Weights of a small GPT-style language model, trained from scratch on English Wikipedia.
Size: 14 layers, width 384, 12 heads of 32 (3 for keys and values), vocabulary 21705, 38.4M parameters.
Architecture: RMSNorm before each block, rotary positions, untied embeddings.
Each number is 128 + 24 x the weight over its row's rms, rounded and kept within 0 to 255. Layers, rows and columns count from 0. The size above them is the row's rms in percent of the matrix's.

# layer 3 MLP up, 1536x384, rms 0.105, rows 1328-1391, columns 96-143
size [ 87 121  95 102 106  94 111 115  97  87  93 103  85 128 115 123  95 103 103 102  87 111  94 111  93  99  97 104 105 115  98 106 122  83 102 106 121  90  93 119  96  96 111 103 108  90  81  98 138 106  95 126  93 105  94 102  97  80  78  95 100 102  88  98]
[[116 187 106 139  97 124 139  69 181 131 160 124 140 156 141 110 133 160 168 118 142 129 161 134 139 106 144 147 154 108 140 110 107 128 137 152  97 164 140 148 130 143 100 146 111 147 146 120]
 [106 160 155 130 108 119 141  94 144 128 147 138  89 131 143 127 114 100 126 126 132 148 114  77 150 145 160 117 118 115 171 151 138 134 142  96 133 111 128 134 125 126 142 118 184 107 117 117]
 [142 156  73 147  92 169 102 105 155 107 180 147 140 165 158 140 132 123  82 104 119  94 131  99 118 128 153 154 104  85 115 101 164 135 136  87 140 135 179  81 109 145 134 139 125 137 150 116]
 [122 116 137 148 159  90 139 122  84 146 156 129 107 130 128 149 156 127  77 134  78 146 107 125 113 121  94 133 130 134 128 112 118 105 120 136 116 146 185 128 133 133 151  89 187 155 105 118]
 [137 113 116  86 144 141 132 136 144 119 126 140 146 136  99 154  89 105 116 145 130 142 127 134 155 123 102 130 175  85 123 127  74 141 147 155 143 121 115 191 180 132 134  98  79 103 132 170]
 [137 108 131 100 113 122 122 145 172 153 125 129 109 136 126 139 128 126 132 113 147 157 122 149 102 155 141 144  86 115 108 118 138 143 117 147 114 116 146 117 166 120 147 106 102 147  82 103]
 [134 155 152 110 137 116 131 137 123 114 119 160 156 137 122 118 151 137 149 128 115 121 150 131 147 102  87 114 182 134 113 171  88 154 115 108 121 148 126 123 138 145 126 149 130 162 158 136]
 [114 147  70  93 178 152 131 103 178 168 123 123 118 137 146 137 137 159 184 122 123 109 131 146 101 119 113 119  96 156 118 111 156 129 147 122 137 131 131 155 136 112 137 106 153 168  72 135]
 [ 74 125 176 101 151 115 134 113  76 109 128 103 101 185 110 119  70 150 122 142 113 129 142 140 134 160 158 101 119 197 122 102 119 147  75 138  86 105 106  67 107 105  91 125 121 145 148 184]
 [ 81 138 196 100  98 138 139 100 120  80 133 116 168 109 132 138 102 122 107 142  87 167 119 146 133  79  68 123 118 142 120 153 131 143 168 138 183 153  83 106 162 137 125  96 116 152 157 107]
 [126 133 159 144 130 124 140 153 110 162 126 104 150 112 114 126 105 105 148 140 123 117 145 153 175  80 109 147  83 126 140 153 131 128 154 146 182 181 143  56 131  95 120 120 141  98 132 116]
 [ 90  99 149 128  95 121 143 104 179 130 114 158 108 129  92 136 139 132 131  78 132 135 143 144 139  82 122 128  97 120 149 112 112 121 105 176  96 147 162 110 120 119 168 138 130 162 100  81]
 [ 76 142 139 141 169 106 127 148 138 138 158 162 107 139 139 159 106 120 142  67 137 136 129 124 152  93 108  96 160 164 125  96 136 185 104 104 135 161 109 150 122 144 168 100 116 132 163 131]
 [141  96 112 147 145 154 118 132 170 108 118 132 166  80 108 136  93 103  99 136 105 107 102 132  97 124  98 116 157 150 170 124 129 140 111 108  92 103 146  90 144 147  92 141 140  66 138 144]
 [109 116 156 111 178 177 123  95 152  90 142 113 125 124  90 128 156 116  96 134 123 161 114 100 124 122  80 142 136 135 113 107  99 133 111 106 114 141 101 152 135 122 115 102 101 137 141 106]
 [125 181 121 202 139 123 148 104 140 135 110 172 151 168 101 133 110 144 110 131 120  97 104 168 125 119 120 102 134 175 144 131 119 134  94  73  91 147 169 110  96 137 122 119 187 115 134 156]
 [153 188  87 111 140 149 100  91 129 133 156 133 123 153 160 112 121 150 115 122 147 124 102 116 130 115 135 150 138  98 151 150 120 134 123  94 164 135 173 104 132 136 137 159 150 145 123 164]
 [151 128 133 108 103 120 180 144 131 118 132 130 112 153 134 108 159 155 103 156 134 157  59 119 140 122 206 117 128 124 144 161 131 141  60 101 131 114 117 150 122 117 123  89 161 148 146 131]
 [105 159 109 136  98 147 104 147 101 119 140 122 122 150 120 113 125 117 136 124 125 124 129 163 122 110 131 189 164 153 136 124 109 151 159  96 128 147  98 172 106 111 125 143 152 135 119 156]
 [ 99 137  82 152 129 124 145 105 117 155 119 153 136 135 111 117 150 160 176 107 145 118 113 119 134 153 152 162 111 159 177 114  84 112 167 133 152 145 115 114  89 137 111 172  87 135 134 130]
 [120 116  91  95  83 147 164 133  92 160 140 152 141 132 100  96 116 107 105 124 143  83 158 102 118 146 177 133 113 149 136 137 141 113 113 148  94 122 113 135 149 107  60 158 136 104 176 162]
 [133  95 157 125 124 119 137 141 149 142 195 117 136 163 138 110  86 109 143  91 142 133 125 117 124 150 129 161 103 111 116 140  98 126 149 138 153 132 123 134 148 136 117 138 131 139 150 123]
 [ 65 169 103 102 150 114 175 103 109 135 138 118 129 190 122 142 122 141 109 122 141 162 121 111  74 128 173 148 140  75 139 170 124 125  81 119 105 123 154 153  98 142 148 137 124 157 132 147]
 [ 83 165  96 165 138 136 147 108  95 125 122 177 114 107 128 143 104 128 108 113 107 135 152 103 115  95 112 118 129 101 148 151 140 134 137 159 125 132 131 124 123  98 171 147 175 111 158  97]
 [106  93 153 145  94 139 155 111 165 121 108 142 165 167 112 160  99 151 118 107  81 139 129 115 130  86 143 136 130 127 141 137 131  86 177 121  91 149 168 119 127  78 139 149 137  95 120 113]
 [148 111 139 137 116 119 100 135 120  92 101 107  91 144 147 122 114 106 141 138 157 104 141 107 108 130 161 120 135 108  54  98 114 143 187 115 143  81  76 122 124 144 140 163 132  99 202 151]
 [127 152 136 117 121 176 133 138 107  88  53 139  55  96 128  97 102 110  93 134 220 136 121 134 153 168 119 142 139 151 153 109 117 160 138 126 103 121 116  77 141 158 148 125 132 144 144 101]
 [126 105 134 108 134 130 163 131 158 118 111 142  97 150 153 146 122 122 117 151 145 152 128 120 119 154 156 194 135 129 134 129 124 116 109 120 141 163 139 112 121 115 105 102 158  61 132 132]
 [100 133 173 138 155 160 119  77 175 157 169 140 136 112 126  62 115 104  78 131 145 103 103 110 131 133 122  93 155  96 136 125  68 167 133 105 136 132  78  99 156 152  96 135 105  95 116 122]
 [166 115 104 123 143 119 143  98 143  98 118 162 127 115 105 116 132 114 131 136 156  84 157  74 129 150 124 114 156  76 133 114 101 111 122  71 105 110 100 119 130 109 124 143 131 163 122 172]
 [125 103 129 123 148  95 143 121 109 170 135 152 117 130 140  97 114 148 170 153 114 136 136 122 148 113 175 123 107 121  78 128 128 119 127 106 107 148  87 122 111 119 119 153 100 133 110 132]
 [123  98 123 162 152 149 176  89 116 108 103 120 118 150 108 147 105 160 108 128 129 124 126 158 140 126 137 129 129 136 149  89 128 187  95 108 146 106  94 134 114 210  84 123 144 100 109 143]
 [101 161 132 100 169 140 109 121 146 127 133  87 102 156 146 162 116 168 159 138 112  86 145 112 110 115  97 138 148 147 115 112 140 135 145 110 164 125 145 161 134 160 114 113 149 181 104 138]
 [ 75 104 117 132  97 121 123 114 111 154 136 165 117 136 104  92 124 126 140  94 123 120 131 161 125  80 118 166 134 122 123 123 105 125 153 163 111 153 156 153 139 151 123  98 123 106 186 133]
 [ 95 117  82 109 143 133 147 147 153 121 120  85  82 133 111 147  88 132 153 125 134 113 100  96  89 106  98 139 159 179 121 159  78 126 115 146 123 165 114 106 143 154 154 141 124 147 105 127]
 [104 131 144 157 123 125 168 107 119 142 132 161 124 125 145 119 118 107 131 143 127 125 121 112 101 143 115 118 120 108 173 176  82 173 108 121 122 126 148 119 131 120 141 127 121 146 142 128]
 [ 93 138 130 127 158 131 133 122 147  75 184 136 108 114 121 141 121 103 127 155  96 123 144 158 123 112 132 139 121 118 120 156  96 109 159 100 108 170 154 118 120 133 161 133 150 137  90 128]
 [138 131  99 146  98 141 126 132 146 149 119 186 130 132 127  93  88 132 134 147 111 116 107 149 152  99 133 153 140 136 115  92 107 113 144 160 135 146 128 149 126 162 138 123  96 133 103 127]
 [135 131  79 102  93 116 101 126 129 140 137 149 139 133 120 150 150 151 131 103 112 120 136 127 157 136 154 123 109  92 107  81 127 166 123 156 133 143 152 140 127 156 170 157 107 158 108 141]
 [116 122 119 138 130 103 131 155 106 142  76 124 111  91 126 117 114 108 151 151 130 113 159 150 129 142 117 190 126 142 125 138  88 129 125 119 132 123 153 117  95 140 126 117 139 139 109 109]
 [130 138 173 147 160 108 150 119 127  98 139 166 117 158 118 107 151 115 116  79 133 124 120 156 120 107 140 103 127 145  83 107 119 137 118 132  89  87 173 115 128 181 125  84 133 159 165 129]
 [168 162 140 108 155  69 145 135 101 116 117 152 131 127 148 128 121 151 118 166 107 134  88 135 156 119 183 106 137 105  93 109 109 136 117 135 118 134 104 153 138 154 142 119  86 129 109 107]
 [106 109 138 148 146  90 169 110 147 143 119 162 115  73 146  93 127 115 123 116 127 138 146 182 127 131 125 136 125 117 124 125 101 122 126 113 105 132 129 101 160 173 118 100 111 104 148 127]
 [137 115  81  91 116 120 137 103 132 144 107 114 165 131 158 114 128 136 156 124 170 166 132 116 141 121 126 165 165 127 131 116 115 141 141 138 134 125 192 134 110 147 133 124 104  95 108 137]
 [121 158 132 125 155 128 126 115 131 158 173 153 185 156 122 131 150 106 127 133 136 128 103 101  90 132 124 149 159 126  96 137 127 138 108 105 126 141 111 106 115 130  67  98 121  70 119 130]
 [115 129 123  64 110 110 158 142 143 124 127 157  82 132 134 112 151 115 173 144 125 155 134 132 131 145 105 124 135 162 134 140 113 115 124 125 133 123 143 131 142  98 168  99 112  83 129 150]
 [124 161 109 111 147 125 172 137 159 148  87 138 140 120  83 142 150 138 137 153  92 123  89 126 120 159 188 115 136 106  86 132 108 168 112 147 103 123  32 145 142 119  94 127 132 128 130 117]
 [103 150 113 112 109 109 115  86 160  99  86 127  79 145 152 107 131 122 128 164 158 137  99 162 129 155  97 144 121 144  84 128 137 131  87 110 152 143 155 135 104 153 146 128 122 182 145 143]
 [125 125  96 184  98 125 134 167  99  79 110 119 142 133  90 156 127 117 119 115 141 117  96 154 140 154 113 149 113 101 133 108 138 134 132 185 139 137 126 134 154 129 103  91 120 118 177  79]
 [ 86 144 146 157 145 140 127 124 126 154 142 121 119  94 114 117 100 140 118 105 128 143  84 161 101 151 154  71 126 139 148 172 144 122 143 153 151 150 146 124 134 150  99 114 155  85 117 144]
 [129 154 104 132 169 123 129 144 132  95 108 123 133 164 132 126 145  86 144 127 127 156 116 113 110 136 117 142 121 149 106 108 125 142 108 149 155 128 124 133 208 123 118 128 146 142  81 135]
 [ 96 137 132 143 131 177 114 118 103  88 152 123 100 135 100  81 122 156 157 115  96 150 111 140 105 149 147 139 144 150  88 132 123 138 116 162 179 112 100 117 142 136 150 104  77 141 118  91]
 [ 94 145 105 116 126 131 109 166 132 114 124 119 130 136 137 103 114 114 131 136 130 164 144 150 129 125 140 154 161 127  84 109  99 132  97 119 135 135 110 160 107  49 126 153 116 129 117  99]
 [121 104 131 116 137 143 138 142 119 109 115  95 134 175 144 137 117 105 104 161 141 132 116  77 154 145 118 122 112  80 169 135 152 133 155 144 125 108 142 149 102 122 114 158 121 126 113  73]
 [ 71 123 140 131 160 116 114 148 138 115 158 162 115 170 124 161 113 152 117 118 136 133 175 125 120 127 146 130 118 136  89 117 130 127 152 112 125 118 121 110 105 126 141  99 118 134 124 122]
 [128 176  97 140  92 102 119 145  98 106 167 107 117 169 118 177  77 111 130 123 136 149 100 123 137 145 107 114 132 132  55 110 156 128 135 124 131 162 108 130 145 128 150 133 123 149 148 131]
 [118  95 107 129 101  53 110 150 144 113 131 146 142 129 142 157 106 148 153 130 114 122 114 148 113 117 155  87 122  93 143 124 113 133 130  99 105 121 128 133 146 122  80  96 136 130  98 138]
 [113 134 148 139 112 179 114 116 156 133 141 122  95  99 132 167 138 136 157 128 138 153 127 141 117 120  81 104 137 114 121 111 114 106 116 159 120 156 125  95 122 111 160 158 169 108 123 113]
 [ 94 103 118 199 166 101 147 132 124 122  88 105 116 124 134 184 106 149 127 139 118 106 169 140 160 116 123 151 140 145 160 143 114 118 107 117 141 120 144  92 116 130 114 118 168 124 134 149]
 [171 107 112 119 140 156 126  79 141 123 115 167  97 135 149 134 125 132 135 119 193 136 126 132 144 138 121 127 129 136 177 128 159 139 117 132 119 133 138 128 111 158 149 157 150  96 148 199]
 [123 153 162 103 123 143 154 124 133 120 129 118 144 157 140 106 102 141 117 113 117 101 111 107 133 162 107 140 146 139 136 143 121 138 131 112 171 137  87 114 114  69  84 111 111 131 104 125]
 [136 152 174 116 106  86 150  92 107 123 137 157  53 117 147 146 118  59 158 138 115  96 134 113  97 123  96 124 117 103  96 125 118 121 138 125  79 120 136 164 152 143 104 151 128 124 108 138]
 [126 152 138 149 152 145 127 127 115 107 141 160  99 127  99 116 156 136  97 141 103 138  93 166 105 104 133 108 132 116 150 139 104 156 140  84 116 144 142 119 127 107 125 151 170 115  95 132]
 [ 78 118 137  91 113 164 105 112  97  87 103 147 119 109 107 109 126 145 150  80 149 138 120  56 118 106 123 197 154 144 134 110 129 122  90 131 100 122 143 135 110 128 113 141 111 189 114 113]]